From a checkpoint of a small transformer trained on Wikipedia: 5 heads of 32, skips across layers.
Each number is 128 + 24 x the weight over the matrix's rms, rounded and kept within 0 to 255. Layers, rows and columns count from 0.

# layer 3 MLP up, 1280x320, rms 0.137, rows 135-156, columns 0-159
[[139 110 126 106 145 163 111 131 164 114 149 124 123 167 126 106  88 150 114 114 143 177 133 123 137 108 173 134 131 162 152 115  97 127 123 127 137 144 165 113 143  95 128 153 127 125 142 127 150 112 126 113 102 135 122  95 113 123  98 149 127  85 127  99 130  97 125 132 150 141 106 146 129 154 159 107 116 140 151 131 167 165 112 119  96 132  88 122 127 125 184 122 120 111 126 122 152  95 118 105 141 148 125  90 106 147 163 136 136 116 143 119 146 148 149 161 141 104 112 127 129  99 101  90 122 116 188 150 172 149 125 138 141 137  95 163 123 119 132  96 146 152 138 124 109 105 121 134 151 132 111 134 142 120 145 140 116 154 140 135]
 [141 150 125 116 158 156 125 110 118 102 135  93 112 117 138 111 105 103 109 148 172 115  91  85 108 157 136 167  94  79 123  86 103 167 126 106 104 126 106  98 119 101 145 147  69  76 143 128 162 128  76  92 137 121 172 135 113 101 115 148 110 116  81 123 134 143 118 153 131 101 150  75 112 116 128  98 133 131 153 126 148 123 102 155 131 133 108 110 112  85 100 163 138 147 136 144 166  85 153 117 121 125 161 108  88 175  98 148 171 100 148 115 106 166 114 102 107 114 106 112 115 100 116 139  98  80 132 123  98  85 108 104 157 174 124 123 109 137 135 174 120 143 148 139  68  68  69 100 112 105 106 122 120  92 131 116 181 154 143 144]
 [125 151 100 154 132 100 118 120 119 100 202 138 112 165 124  94 123 154 171 143  96  91 171 138 127  94 149 139  69 100 136 138 162 141 132 120 139 117 150 120 125 154 103 100 121  94 158 165 167 144 104 111 114  92 111 177 141 101 124 172 138 117 100 120 101  73 121 155 128 105 160 126 165 105  66 173 121 124 108 134 121  64 161 127 154  86 128  97 123 165 138  96 119 165 152 110 142 152 133 171 139 133 165 146  81  94 115 130 117 100 131 121 115 148 131 107 121  95 143 114 138 125 113 171 110 125 132 177 114 121  71 195 125 166 131 102 133 120 117 108 144 155 158 128 107 118 124 134 145 181 136 148  77  97 135 158 118 144 187 116]
 [114 144 159 165 122 160 140 124 131 110  94 113  90 138 155 177 120 125 143 199 166 116 125 149 140 149  99 112 108 135 126 141 129 173 148 107 171  98 141 108 131 131 107 132 128 136 107 142 100  97  84 108 144 109 139  82 116 100  88 151 122  66 118 127 106 132 117 106 140 145 116 164 107 115 153 128 141 106  95 133 143 133 116 130 126 134 100 130 136 130 101 112 153 155 110 116 159 132 120 131 138 158 111 146 107 115 145 120  91 147 133 170  95 138 127 138 144  84 117 114 132  89 121 125  50 138 113  62 143 112  85 186 117 157 118 137 152 129 127 123 149 129  99 162 148 140 118 130 167  97 147 161 133 106 159 144 104 138 134 122]
 [143 145 106 125 166 150 118 163  79 118 151 145 140 103 129 102 157 116 188 148 156 119  99 146 113 118 159 134 126 130 159 144 146  98 124 114 122 136 112 122 112 118  94 126 109 130 146 129 130 105 153 100 133 158 133 108 175 112 149 115  97  94  99  73 116 137 105 111 107 127 121 176 165 107 152 147 114 142 159  39 148 131 143 158 121 126 151 108 136 151  90 126 116 141  94 138 156 109 165 157 179 162 139 135 136 127 157 120 121 158 105 128 101 143  97  81 118 107 128 125 137  99 170 138  84  98 150 123 180 141  96 116 109 123 102  99 148 166 168 104 103  92 127 118 114 129 129 124 151 115  96 133 128 114  65 150 147 153 161  77]
 [126 121 174 114 120 114 130 130  89 154 109 161 131 142 116  84 136 130 155 101 140  85 155 119 180 128 143 139 144 134 112 142 168 115 141 119  85 122 127  93 111 162  88 143 151 121 137 134 130 134 101 119 108 128 153 148 123 111 163 114  83  85 135 105 110 121  77 104 122 151 102 127 146 200 128 135 142 126 101 126 195 117 138 108 129 110 128 140 134 119 128  89 104 129 125 159 138  86 153 153 109 111 117 132 138  71 142 133 131 133  93 164 114  99 119 131 100 101 135 145 115 134 120 102 100 101 115 109 106 174 156 144 115 119  90 130 135  86 171 153 125 127 114  61 129 136 125 119  92 158  67 180  92 113 147 133 144 118 177 103]
 [163  86 105 115 109 130 121 150 140 115 121 125 142 154 155 157 146 141  74  78 144 122  93 104 122 114 100 125 108 120 147 104 128  90 139 153 151 147 150 132 123 141 142 121 139  89  92 113 110 126 152 117 105 148 155 147 136 107 141 128 127 149 123 128 113 112 125 125  92 111 114  93  66 130 108  95 166 125 121 153 137 112 119 121 115 118 139  94 138 116  97 145 168 163 123 128 159 108 123 174  80 120 113 155 117 157 172 164 151 139 135 156 127 114 132 141 127 108 111 160 125 129 115 115 119 120 111 101 140 120 130 142 130 146 128 161 118 113 145 130  95 176 127 119 149  89 103 133 111 129 148 127  99  92 156 114 124 113 131  87]
 [141 140 115 139 159 125 118 129 122 116 130 147 106 159  63  65 100  90  89 164 137 107 118  76  96 109 177 139 170 138 134 130 133 108 124 134  97 127 132 156 112 141 127 150  70 111  96 135 130 110 139 187  88 159 126 112 134 124  96 100  95  96 123 144 125 152 111  96 162 141 140 153 145 132 171 148  77  99 118  96 126 111 146 131 156 123 141  84 116 151 144 142 153 108 116 112 150 114 101 119 185 171 131 166 100  71 165 119 181 104 132 123 171 124 109 142 133 147 138 133 167 133 160 113 144 153 119  98 116 146 156 133 105 168 161 148 163 122 149 129 118  76 101 144 100 129 131 117  95 129 152 127 115 127 149 134 137  80 138 133]
 [147 134 105 151  88  99 105 169 148 108 100 139 126 117 142 121 142 141 141 115 130 121 129 125 139 107 129 124 143 100 133  97 132 148 142 120 112 151 119 120 102 116 135  68 129 101 130 107 120 135 119 110 120 121 119 141 126 147 134 141 133 116 133  90 142 132 126 139 154 139  93 105 151 120  96 106 142 124 117 113  82 129 158 130 114  98  98 111 118 151 147 119 126 153 139 112 169 160  93 129 125 137 116 122 112 128 120 136 141 112 129 127 152 160 139 149 135 116 165 145 141 139 119 118 146 150 115 145 160 116 128 145 143 115 116  97 120 143 130  99 149 143 147  80 134 150 108 145 177 129 120 121 115 153 170 116 114 128 138 132]
 [154 154 126 128 178  70 124 116 128  87 127 112 111  94 116 131 146 140 144 113 129 136 112 137 102 131 118 163 143 161  95 115 156 158 141 138 108 116 137  87 125 132 105 163 145 145 152 170 126  87 116 125 108  98 148 138 191 104 160 107 130 103 146 174 126 117 136 105 118 153 130 150 119  98 148 171 111 118 157 165  99 137 166 113 131 131 104 101 129 153 129 140 173 109 110 121 163 171  90 175 143  93 110 151 117 102 122 113 134 120 209 124 125 159 128 152 132 119 173 130 137 147 133 137 123 119  91  88 120 101 177 116 103 134  77 153 123 178 102 151 120 109  98  54 163 132  87 112 138  96  65 122 153 115 139 121 138 158 157 150]
 [ 96 170 118 128  95 121 120 146 140 104  70 121 107 161 109 106 143  87 103 160 131 156 136 166 142 140 109 173 119 115 162 139 115 152 114 125  79 139 171 128 106 150 116 160 141 179 108  48 113 164 132 125 130 113 126 166 135 116 147 127  92 153 174 101 120 106  97 120 166 133 129  67 151 145  99 128 133 113 121 119 132 153 155 148 142 121 111 171 119 129 137 104 147 118 141 120 154  93 137 104 144 153 140 101 123 187 169  94 124 117 172 138  91 111 186 112 151 115 156 144 108 118 108 161 127 130 140 122 162 100 146 131 129 128 131 151 140 150 122 141 136 151 142 103  96 185 131 161 112 162 109 108 158 138 125 146  94 107 174 103]
 [170  89 137 150 116 140 174 115 100 145 137 178 138 138 139 104 117 119 151 149 131 100  94 126 157  52 141 134 136 171 148 136 135 118 187 115 141 154 152 130  91 100 114 129 138 113 113 121 142 122 153 120 139 162 137 156 131 100 142 151 124  98 130 191 116 139 139 135 163  61 136 105 155 119 119 135 113 129 134 122 105 100 115 134  93 117  83 123 165 111 114 123  96 119  90 149 101 128 113 129 136  79 133 166 111 100 101 142 147 149  96 136 121 142 116 130 152 107 110 120 104 103 148 133 124 126 102 122 182 140 124 133 139 171 112 141 132 147 112 120 110  99 130  95 109 142 143 102 150 150 122  96 131 108 104 139 116 150 130 142]
 [126 142 165 193 139 123  99 150 110 117 138 141 138 165 151 108  90 152 182 157 150 152 114 115 126 121 106 117 150 134 137 101 128 142 116 105 113 143 146 171 110 150 149 181  99 105  89 128  84 137  88 144  87 123 125 147 130 128 150 126 155 126 145 120  92 120 119 116 113 160  87  93 148 145 147 115 124 127 139 133 146 152 151  99 105 137  85 103 100 165 133 157 116 169  72 128  70 154 160 146 120 125 173 148 111 105 177 103 167 141 146 129 112  85 132 164 141 126 109  84 139 135 149 157 127 188 163 118 114 100  84 119 151 101 135 141  88 114 148  80 133  85 134 118 132  96 121 139 126 100 142 151 128 153 126 122 142 147  91  74]
 [131 129  94 157 161 158 117  98 156 116 119 124 170 110 126 109  70 117 172 150 122 144 103 153  94 164 108 150 140 125 158 131  96 128 125 124 147 121  90 101 125  88 127 117 128 100 152 149 116 123 136 134 119 112 137 117 160 104 146 137 113 122 122 120 128 105 150 123 102 153  96 122 121 141 144 169 111 184 123 160  97  77 194 133 100 131  84  97  99 143 142  97 141 113 100 130 136 152 132 100 134 147 131 141 103 142 132 120 111 136 156 127 107 161 134 127 124 130 209  99 171 119 130 100 106 103 127 154 141 143 118 136 160 104  98 117 162 101 151 150  95 143 131 108 168 119 152  58 117 102 169 164 120 126 139 115 103 110 175 122]
 [ 86 157 134 131 129 112 109 135 142 112 125 131  90 123 169 187 150  88  97 125 168 116 109 131 188 110 104 144 143 103 126 103 162 209 153 162  87 150 154 114 147 120 136  75 166 173 112  94 132 115 100 109 117 110 145 149 142 131 145 138 132 113 151 109 157  92 143  91 170 147  87  86 124 124 134 173 118 112 127 159 129 149  78 138  66 146 119  87 109 104  90 120 103 122 145 112 123 142 167 121 109 111 131  93 129 131 106 139 138 105 111 107 164 133 123 163 124 126 117 137 173 120  69 111 145 138 160 128 129 141 156 141 116 126 137  84 132 145 137 120 107 120 133 122 141 120 112 167 118 148 127 119 130  82 102  82 122 127  85  97]
 [132 110 160 107 120 148 122 120 121 111 108 143 156 147 123 100 127 165 123 129 101 122 146 118 138 141 151 155 137  74  98 127 134 194 110 117 149 137 132  86 143 161  97 169  78 126 150 137 116 133 135 164 153 119 157 138 161  70 127 100 125 132 117 107 158 131 113 138 118 152 119 155 137 108 127 128 142 146 124  94 109 151 104  85 109 137 117 120 130 146 153 113 144  96 111 127 123 128 172 135 104 169 161 125 126 122 145 160 135 169 117  87 145 112 116 153 174 142  70 150 157 122  92  67 137 119 140 124 120 150 119 142 134 110 133 143  89  77 132 130  90 108 124 147 116 133 126  94 113 104 134 124  87 130 113 125 149 155 114 125]
 [139 143 107 116 144 140 103 130  84 178 111 110  95 143  87  90  68 131 123 164 174 143 153 147  95 130 120 159 144 140 113 137 149 150 140 127 127 109  95 148 117 152 161 138 138 101 139 135 145 125 127 112 130 126 123 183 166 117 142 128  92 148 151  97 124 111 127 141 102 114 103  96 138 134 119  76 177 155 111 103 127 106  82 147 104  77 156 116 125 126 143 116 142 147 157 145 118 128 105 122  76 119 122 154 118  91 120 172 100 124 129 116 105 104 122 127 160 120 155 119  93 111 162 115  78 127 129 106 162 140 143  86 157 155 130 119 120 103 121 178 134 137 138 143 111 101  98 157 127 135 184 174 165 130 158 134 123 106 144 121]
 [144 127 133 148 124 128 111 116 151 141 103 131 109 125 144 100 118 113 133 165 146 138 120 117 121 165 159 111 143 102 120 142  97 168 105 110 133 101 149 115 148 129 131 148 130 100  98 138 132 117 131 137 115 122 132  95 150 129 116 133 117 106 137 158 107 103 123 148 100 145 136 141 120 127 177 144 126 132  60 141 130 147 100 102  95 154 179 118 130 123 178 122  99 130 151 157 143  95 153 131 122 161 134 117 109  96 148 156 129 115 128 144 147 166 127 112 140 131 144 172 103 153 142 176  74 132 160 155  97  93 127 124  92 131 129 165 154 109 118 151 122 126 102 173 132 140 132  76 128 112  98 116 114 121 158 163 118 121 151 119]
 [135 130 139 110 102 160 159 122 139 157 111 130 156  99 150 128 105 154 109 103 133 112 101 139 134 130 100 143 154 149  90 111 131 102 132 148 112 145 114 144 146 138 130 113 141 106 134 141 132 117 152 142 112 130 136 121 117 102 144 169 142 119  90 160 115 121 116 109 119 106 117 126 118 182 131 118 133 102 122 156 140 110 130 136 188 127 162 122 134 146 108 163 100  93 122 142 125 124 141 143 137 104 190 137 139 113 116 126 147 109 128 170 141 124 117 105  96 151 140 145 143  91 115 126 117 124 154  82 165 136 107 156 148 118 140 131 147 142  91 118 131 147 106 141 167 128 148 131 122  96 132 164 115 109 106 128 168  85 138 141]
 [120  67  93 144 124  94 131 112  76 142 137  96  88 121 152 151 160 131 138 151 149 175 145  98 141 136  92 134 132 180 158 163 118 131 173 140 120 156 135 156 143 158 137  89 176 164  68 146 126 100 127 136 175  84 130 126 127  79 140 141 139 104 130 116 120 145  93 108 119 154 140 109 140 144  99 119 105 126 130 142 152 101 143 133  88 106 100 146 135 128 123 110 126 145 107 128 138 102 134 133  99 150 118 122 144 142 141 104 122 169 155 119 119 138 138 125 125 106  99 122 133 138 127 115 135 139 115 123 155 140 120 167 124 134 115 134 106 125 121 110 112 137  98 123 129 133 154 131 107 132  93 104 162 146 130 113 169 120 144 129]
 [118 103 137 113 162  94 143 143 146 165 123 150 140 120 102 129 121 150 141 132 136  89 160 123 138 129 174 128 131 153 115 110 122 173  95 133 125 133  97  95  82 147 145 116 137 144 130 153 141  95 158 101 148 181 153 107 134 141 123 116  77 133 121 132 115  99  87 120 128 153 105 171  85 171  89 153 138 161 154 154 125 125  92  95 135  87 102 101 113 144 124 103 175 170 141 111 151  77  84  71 120  92  89 145 124 146 140 174 162  88 130  66 114 129 147  74 128 122 161 161 165 167 152 133 148 130 140 126 170 125 158 148 129 134 113 131 145 151 117 125  99 141 102 136  89 133 131 115  85 140 116 120 128 142 134 120 126 122 135 119]
 [170  83 143 119 135 127 120 189 105 174 131 100 112 156 171  70 195 147 145 137 125 124 124 127 101 140 130 154 130 119 114 103  93 123 146 168 111 103 133 169 144 130 133  70 100 174  92 133  99 173  92 117 156 112 124 110 135 116 112 117 129 108 151 140 118  70 130 162 126 102 166 133 141 128 127 113 111 152 142 157 105 136 114 133  84 120 148 119 127 183 139 120 124 104 106 142 136 136 141 147 179 146 171 115 151 130 124 139 155 154 145 128 107 163 136 166 129  86 172 113  97 174 139 108  95 131 136 168 116 135 156 114 135 129 102 122 112 105 131  81 148 125 159  75 182  67 158 162 148 155 104 110 114 114 162 120 115 122 141 104]]
# layer 3 MLP down (transposed), 1280x320, rms 0.0702, rows 135-155, columns 0-159
[[125 138  84 139 151 107 131 132 136 138 113 107 176 127  93 142 135 148 110 132 104 173 144 166 174 163  90 139 104 131 118 133 102 107  78 136 151 156 147  88 126  84 165 137 182 137 132  78 126 151 105 106 100 142 100 126  84  65  89 141 161 176 117 134 108 132  98 139 120 108 118 181  94 115 201 143  83  88 138 110 174 128 169 143 125 104  84 150 156 114 172 125 137 129  90 131 133 110 162 129 129 147 159 156 132 161 154 115 115 174 187 145 121 169 141 115 116  59 121 110 126 142 123 142 119 172 152 105 194 154 148 146  77  87 115  92  88 152  59  90 159 120 135 133  86 146 135 182 133 110 108 116 109 138 124 132 144 119  96 158]
 [137 111 132 157 112 164 151 151 104 134 124 159  97 104 147 111 102 128 104  91 168 116 139 122 137 139 149 126 165 124 121 140 165 122 144 123 112 107 112 145 130 118 154 170 138 127 160 172 118 141  87 147 114 156 145  90 129  96 132 146 102 121 141 119 106  87 126 129 134 118 155 154  90 121 146 123 124 125 124 141 138 138  77 117 137 148 119 143 124 133 156 144 153 118 121  92 146 109 161 142 162 179 163  94 100 155 105 133 122 134 147 141 124 130 118 115 133 119 177 114 153 134 104 104 132 122 134 141 121  85 116 148 139 119 151 124 104 152 168 146 124 125 129 123 125 138 150 145 110 118  82 113 141 130  85 123 138 125 118 162]
 [114 137 135 130 114 190 180 131  97  94 153 153  77 138 158 121  92 118 134 119  86 115 124  99 144 105 136  72 142 149 159 145 136 143 152 117 181 116 158 138 117 154 137 196 158 145 148 129 131  87 132 123 111 125 127 137 133 164 106 211 119 108 110 172  52 111 130 159 111 135 157 164 112 109 113 116 107 132  94 104 100  69 126 121 170  38 139 163 185 141  99 129 108 177 169 127  84  97 159 136 189 127 122 141 133  56 104 134 170 119  99 137 142 106 139 150 166  97 117 173  55 134 158 133  94 143 120 122 128 149 142 145 118 134 136 114 169 104 141 115 139  77 155 165 183 138 115 137 134 174 121 160  89 117 128 178  98  92 164 192]
 [146 119 105 139 128 111  79 145 134 101 136  83 134  92 124 145 189 151  97 143 144 123  91 114 150 140 117 110 126 114 120 133  73 137  92  99 135 102 155  97 145 143  86 156 111 156 121 109  72 118 101 161 152 121 172 122 142 188 103 185  97  90 145 141  92 129 154 113 158 145 132 174 130 136 104 145 123 149 175 117 142 169 155 132 149 170  88 160 146 103 152  94 144 141 148  93 133  86 110 105 153  80 102 137 100  91 135 108 115 132 139 181 104 194 121  90 147 161 124 119 147 132 165 128  94 113 101  97 118 111 119  87  76 123 154 151 132 156 136 148  91 136  79 148 157 130 164 137 136 146 155 122 156 145 119 162 102 124 139 112]
 [114 123 140 105 120 138 155 153 131 102 153  99 111  98 121  78 113 149 129 123 158 155 107 106 128 134 124 167 105 147 119 122 144 101 143 123 120 142 119 127 105 105 142 104 123 126 160 129 166 123 116 124 141 126 125 145 141 150  88 103  95 150 116  61 109 125 100 142  67 153 154 130 154 122 158 120 157 127 119 125 136 162 124 146 136 160 139 160 138 148 132 110 119 175 134 124 124 172 183 127 152 121 138  76 115 147 141  97 114 101 141 117 117 151 112  97 118 118 108 119 109  71 153 141 147 159 142 177 142 134 115  87 130 166 108  88 182 137 121 155 119 132 132 125 118 109 109 108  77  83 132 122 121 126 129 112 125 113 139 110]
 [128 119 102 107 110 153 116 129 127 131 132 107 127 108 111 129 151 168 122 135 102 147 157 127 127 112 106 159 124 116 161 147 125 115 155 159 135 152 171 141 108  88 129 103 111 129 129  98 125 125 113 114 121  79  94 119  69 100 118 123 124 140 141 139 132 122 112 101 146 117 128 154 149 111 125 153 101 135 116  97 113 150 130 148  91  89 163 127 114 168  95 140 143 158 113  76 131 147 124 149 145 169 167 151 175 126 145 158 176 131  89 196 146 115 102 114  80 108 114 106 121 113 174 104 147 121 145 139  64 113 137 154 135 175 141 141 107 140 134 116 121 100 156 112  94 126 150 130 100 152 119 113 108 113 147 103  55 114 141 152]
 [129  89 105 149 128 135 143 122 138 146 129 142 129 137 129 112 146 148 147 124 115 143 124 127 152 134 129 131 112  94  97 121 158 124  97 120 133 114 146 144 143 105 137 101 133 111 140 149 119 165 127 127 120 136 138 146 131 135 147 142 145  92 151 135  81 131 174 139 127 121 156 139 139 139 131 146 115  98 130 143 114 136 138  81 120 134 131 130 131 103 116 109 122 128 118 163 113 140 127 152 131 115  91 126 133 138 129 134 119 163 148 134 151 130  92 154 167 121  66 152 141 133 116 112 117 125 131 114 156 135 122 131 147 117 130 132 121 116 135 144 125 126 120 172 125 134 181 140 100 142 119 101 136 133 140 138  96 109 118  92]
 [160 101  94 111 107 120 139 147 145 147 148 123 138 121 125 103 131  89 136 117 148 129  98 157 112 151 121 137 150 126 114 132 135 121 142 120 100  73 110 166 118 146 142 135 110 118 144 135 146 144 118 122 120 140 135 135  97  94  90 163 123 156 150 137 121 153 140 104 126 133 126 160 152 107 117  90 120 128 102 111 107 115 167 128 129 159 110 141 177 118 141 171 103 141 102 150 114 165 112 112 141  89 128 197 135 107 160 156 130 165 171  88 102 119 105 143 137  94  98 144 162 122 119 128 131  90 148 130 107 147 147 112 108 140 132 146 124 124 186 117 170 147 151 102 101  99 120 133 124 155  96 110 162 145 117 117 140 129 167 155]
 [138 144 121 106 101  90 144  80 140 110 168 128 129  59 108 150 121 143 147  87 197 147 140 128 105 123 144 151 100  74 135 119 130 102 140  85 153 182 137  70 114 167 163 171 148 166 113 129 130 108  81 103 145 121 142 126  99 160 152 148 120 124 118 122 143 102 147  65 111 107 170 109 132  90 122 133 152 147 135 113 115 136 138 148 131 128 142  94 114 166  83 135  91 171 146 143 163 129 143 138 101 143 121 135 153 113 159 137 112 151 100 138 132 155 150 160 128 181 111 141 173 153 118 153 128  99 189  99 104 167 156 131 136  85 118 110 107 155 147 133 159  87 123 112 130 105 154 113 128 164 172 106 156 118 169  94 152 155 151 151]
 [136 130 111 129 136 139 127 147 131 126 123 111 133 140 137 117 137 111 124 134 114 141 121 102 125 144 127 124 120 141  94 119 112 122 107 138 150 131 140 122 140 138 142 138 119 120 133 128 119 118 135 133 120 133 136 136 108 135 119 160 107 151 127 132 125 133 134 123 135 132 114 122 134 119 108 120 131 151 120 137 134 140 137 124 120 130 144 141 106 127 141 119 154 129 127 119 126 147 135 141 121 133 150 116 123 125 136 128 122 143 129 118 131 135 123 137 117 136 118 131 122 137 106 136 149 126 133 133 129 113 135 134 126 138 126 117 129 128 127 134 142 115  99 139 127 151  97 136 122 112 149 111 127 135 125 137 128 130 116 137]
 [117 133 116 131 124 107  97 130 134 151 139 130 127 125 113 120 116 124 111 114 137 136 121 144 123 134 116 132 145 122 127 136 124 145 119 126 134 140 131 136 166 108 143 147 149 143 100 110 115 106 110 110 114 128 115 121 108 128 143 117 110 122 138 143 122 136 120 121 131 128 139 111 140 124 124 117 134 142  99 127 134 114 128 122 138 123 158 146 119 153  99 137 151 131 131 119 127 135 131 117 127 123 106 135 145 121 152 120 128 123 124 131 138 129 120 141 129  88 112 135 141 124 131 137 137 124 121 131 147  97 140 115 135 107 137 142 147 144 132 124 124 121 109 120 134 159 122 127 112 137 110 120 131 136 141 138 111 129 143 143]
 [145 110 140  99 172 117  97 110 124 139 145 114 124 115 114 142 150 121 154 117 116 111 111 120 127  98  95 114 132 145 121 130 159 138 128 145 124 163 142 140 143 163 133 168 150 117 136 123 134 144 130 126 114 114 129 174 131 114 132 138 102 155 102 155 140 142 139 122 162  97 132 150 140 141 131 124 154 130 103 132  96 168 165  88 149 127 114 119 120 155 133  92 141 135 122 156  85 129 109 148 142 101  91 137 126 103 118 146 118 121 101 126 186 136 167 123 127 144  92 160 126 109 121 140  90  97 132 113 128 130  98 140 150 161  90 105 106 131 116 116 151 150 110 134 104 129 159 119 120 102 143 132 156  72 152  95 124 134 170  92]
 [ 94 155 145 134 130  88 110 122 138 135 109 108 112 144 106 151  97 105 157 126 139 137 114 125 146 152 126 105 135 159 140 162 103 132 126 122 110 127 156 152  79 141 103 108  87 128  94 106 110 139  95 123 124 127 142 108  98 144 140 137 120 159 131 107 152 154 126 135 141 119 115 102 123 123 108 105 143 104 141 150  95 125 151 122 144 140 139 144 102 128 152 144 135 145 128 102 160 101 100 160 129 101 104 134 133 100 150 120 121 127 129 121  75 114 131 183 183 131 109 123 144 123 125 137 137 142 159 115  97 163 136 159 110 133 125 151 149 116 136 116  87 120 112 126 133 115 112 145  92 128  97 108 111 101 121 134 179 113 106 109]
 [112 129 145 117 135 121 124 154 142 143 142 110 139 111 122 136 127 153 152 103 117 149 125 129 138  92 145 119 103 137 115 117 141 109 113 134 155 140 125 146 150 124 134 131 127 156 125 132 117 124 145 107 130 123 131 116 119 128 152 130 129 128 133 127 123 116 118 141 133 130 113 116 153 123 124 115 140 129 119 137 115 117 110 126 120 145 103 141 107 107 132 152 139 137 128 106 132 121 145 140 128 138 130 152 132 131 123 140 131 147 136 138 123 129 132 131 135 138 142 110 153 113 123 104 125 127 120 128 141 161 131 135  98 108 122 117 123 154 128 136 115 124 128 134 130 143 126 126 138  93 125 148 114 134 109 146 149 155 130 111]
 [157 119 151 141 139 122 101 161 126 127 134 151 124 145 129 121 153 102 118 138 146 141 118 124 121 125 132 112 114 133 118 150 137 109 114 126 151 100 125 119 112 134 117 108 111 115 134 147 146 103 130 129 139 134 123 128 109 102 126  93 119 130 119 161 140 132 154 147 121 137 123 135  86 125 107  96 117  84 145  98 150 151 126 140 121 124 186 127 134 140 146 133 165 120 131 189 122 154 146 177 127 113 146 112  90 134 136 156 137  94 116 116 154 107  94 113 122 121 116 148  91 114 171 139 163  98  93 159 109 136 146 146 151 111 146 157 116 118 139  98  75 124 111 129 136 171 130 161 110 123 140 110 158 125 127 123 121  92 115 129]
 [107 156 128 104  90 128 102 106 150 140 159 126 147 105 165 159 145 134 103 153 121  84  93 147 113 119 137 106 127 110 113 151 124 101 103 115 158 140 119 100 121 137 122 132 132 142 162 127  80 147 142 139 175 134 139 142  94 130 106 130 117 126 148 113  90 126 131 112 141 115 124 123 135 160  90 145 121 146 174 141 140 127 146  92 113 142 138 123 145 134  94 109 127 117 137 146 113 116 127 122 140 113 112 113 117 128 125 172 109 125 146 134 143 130 113 114 112 128 146 160 119 172 146 125 108 120 132 198 127 130 112  91 151  94  96 129  93 128 119 147 149 154 113 129 110 160 147 102 126 145 135 113 176 140 103 142 142 153 156 110]
 [147 133  97 128 139 140 104  95 102 135 131 138 136 115 166 131 182 187 133 133 142 166 116 106 131 118 134 153 132 161 125 159  96 148 133 157  99 109 126 160 176 137 135  65 112 101 127 143 132 134 123 122 134 157 128 126 123 122 141  83 124 113 124  93 140 171 106 134  51  78 110 150 174  95 150 176 151 155 169  91 135 111  76 124 120 117 121 145 179 100  87 173 148 137 111  85 134 154 135 100 130  98 117  83 137 144 182 144 130 144 121 108 143  91 137 105 152 129 131  96 124 181 127 173 138 128 108 123 132 157  88 137 104 112 157 159 104 139 173 149 129 128 140 115 162 171 161  94 172 148 167 160 133 166 120 134  91 144 162 129]
 [ 95 120 107 107 127 112 113 136 145 151 138 161 123 120 132 102 141 117 123  97 136  93 142 159 136 103 143  88 151 133 134 147 130 107 145 128 132 117 108 139 147  95 165  90 158 129  91 110 132 152 167 155 138 141 150 168 117 138  92 128 147 111 117 136 109 144 134 127 111 122 161 145 122 104 135 122 116 122 147 131 124 125 142 123 118 121 111 129 108 112 124 114 154 140 132 134 150 111 158 104 129 145 159 125 103 129 122 109 126 117 119 124 121 125 132 153 123 148 114 129 164 128 119 149 127 139 105 131 143 151 118 147 123 119 123 128 122 119 133 148 141 145 139 114 147 124 150 130 105 138 107 120 112 152 143 113 116 109 164 127]
 [148  98 107  98 111 137 126 100 106 106 121 111 119 117 116 106 134 123 143 135 118 151 125 148 119 147 123 154 134  96  97 136 132 126 149 120 130  75 116 184  94 114 118 133 141 142 146 163 122 133 122 132 123  79 161 126 108 138 132 138 149 129 143 138 104 146 154  73 144 135 144 115 117 148 114 120 176 123 187 115 112 122 106 126 118 119 167 150 115  84 137  86 154 106 115 129 160 121 120 100 128 123 126 122 115 164 111 127 127 111 127  96 106 123 105 143 123 115 112 147 103 169 131  89 140 116 154 162 100 129 134 115 126 128 186 143 116 141 129 115 114 123 130 125 100 135 145 141 123 139 111 111 130 129 125 128 119 123 159 101]
 [124 133 129 126 135 123 132 136 114 126 134 127 130 129 118 117 130 129 137 124 126 115 119 133 124 134 121 123 123 125 123 119 129 130 128 109 122 111 119 142 140 128 143 119 122 126 145 117 122 124 129 118 126 123 139 131 122 132 119 144 117 145 131 120 128 137 134 130 134 140 108 131 134 115 122 143 122 133 118 130 139 130 129 132 139 138 126 124 130 139 125 129 132 122 131 120 131 133 129 147 123 135 124 120 125 136 130 120 125 124 137 134 139 118 125 145 125 123 141 135 118 125 134 129 126 127 129 131 114 117 123 131 135 126 119 145 127 135  99 130 121 126 126 135 125 130 129 122 124 137 129 127 129 123 127 118 114 123 115 119]
 [126 139 152 157 121 118  94 117 124 134 138 128 129 102 149 133 116 110 121 134 127 136  91 135 122 101 142 131 139 115 153 118 151 153 152 125 134 141 130  87 136 120 166 101 122 142  79 121 107 134 105 148 121 124 152 120 123 101 180 101 121 124 142 106 135 160 124  91 105 113 143 120 130 136 145 139 147 114 144 193  98 123 147 172 126 126 135 142 136 133 144 150 105 134 149 131 124 118 141 155 173 132 107 150 149 124 112 137 122 106 134 128 123 133 135 133 107 147 146 150 125 160 134 149 143  99 131 149 151  95 122  96 148 123 104 108 142 116 119 126 106 138 151 147 125  99  79 130 122 144 144 157 121  92  77 129 172 135 139 109]]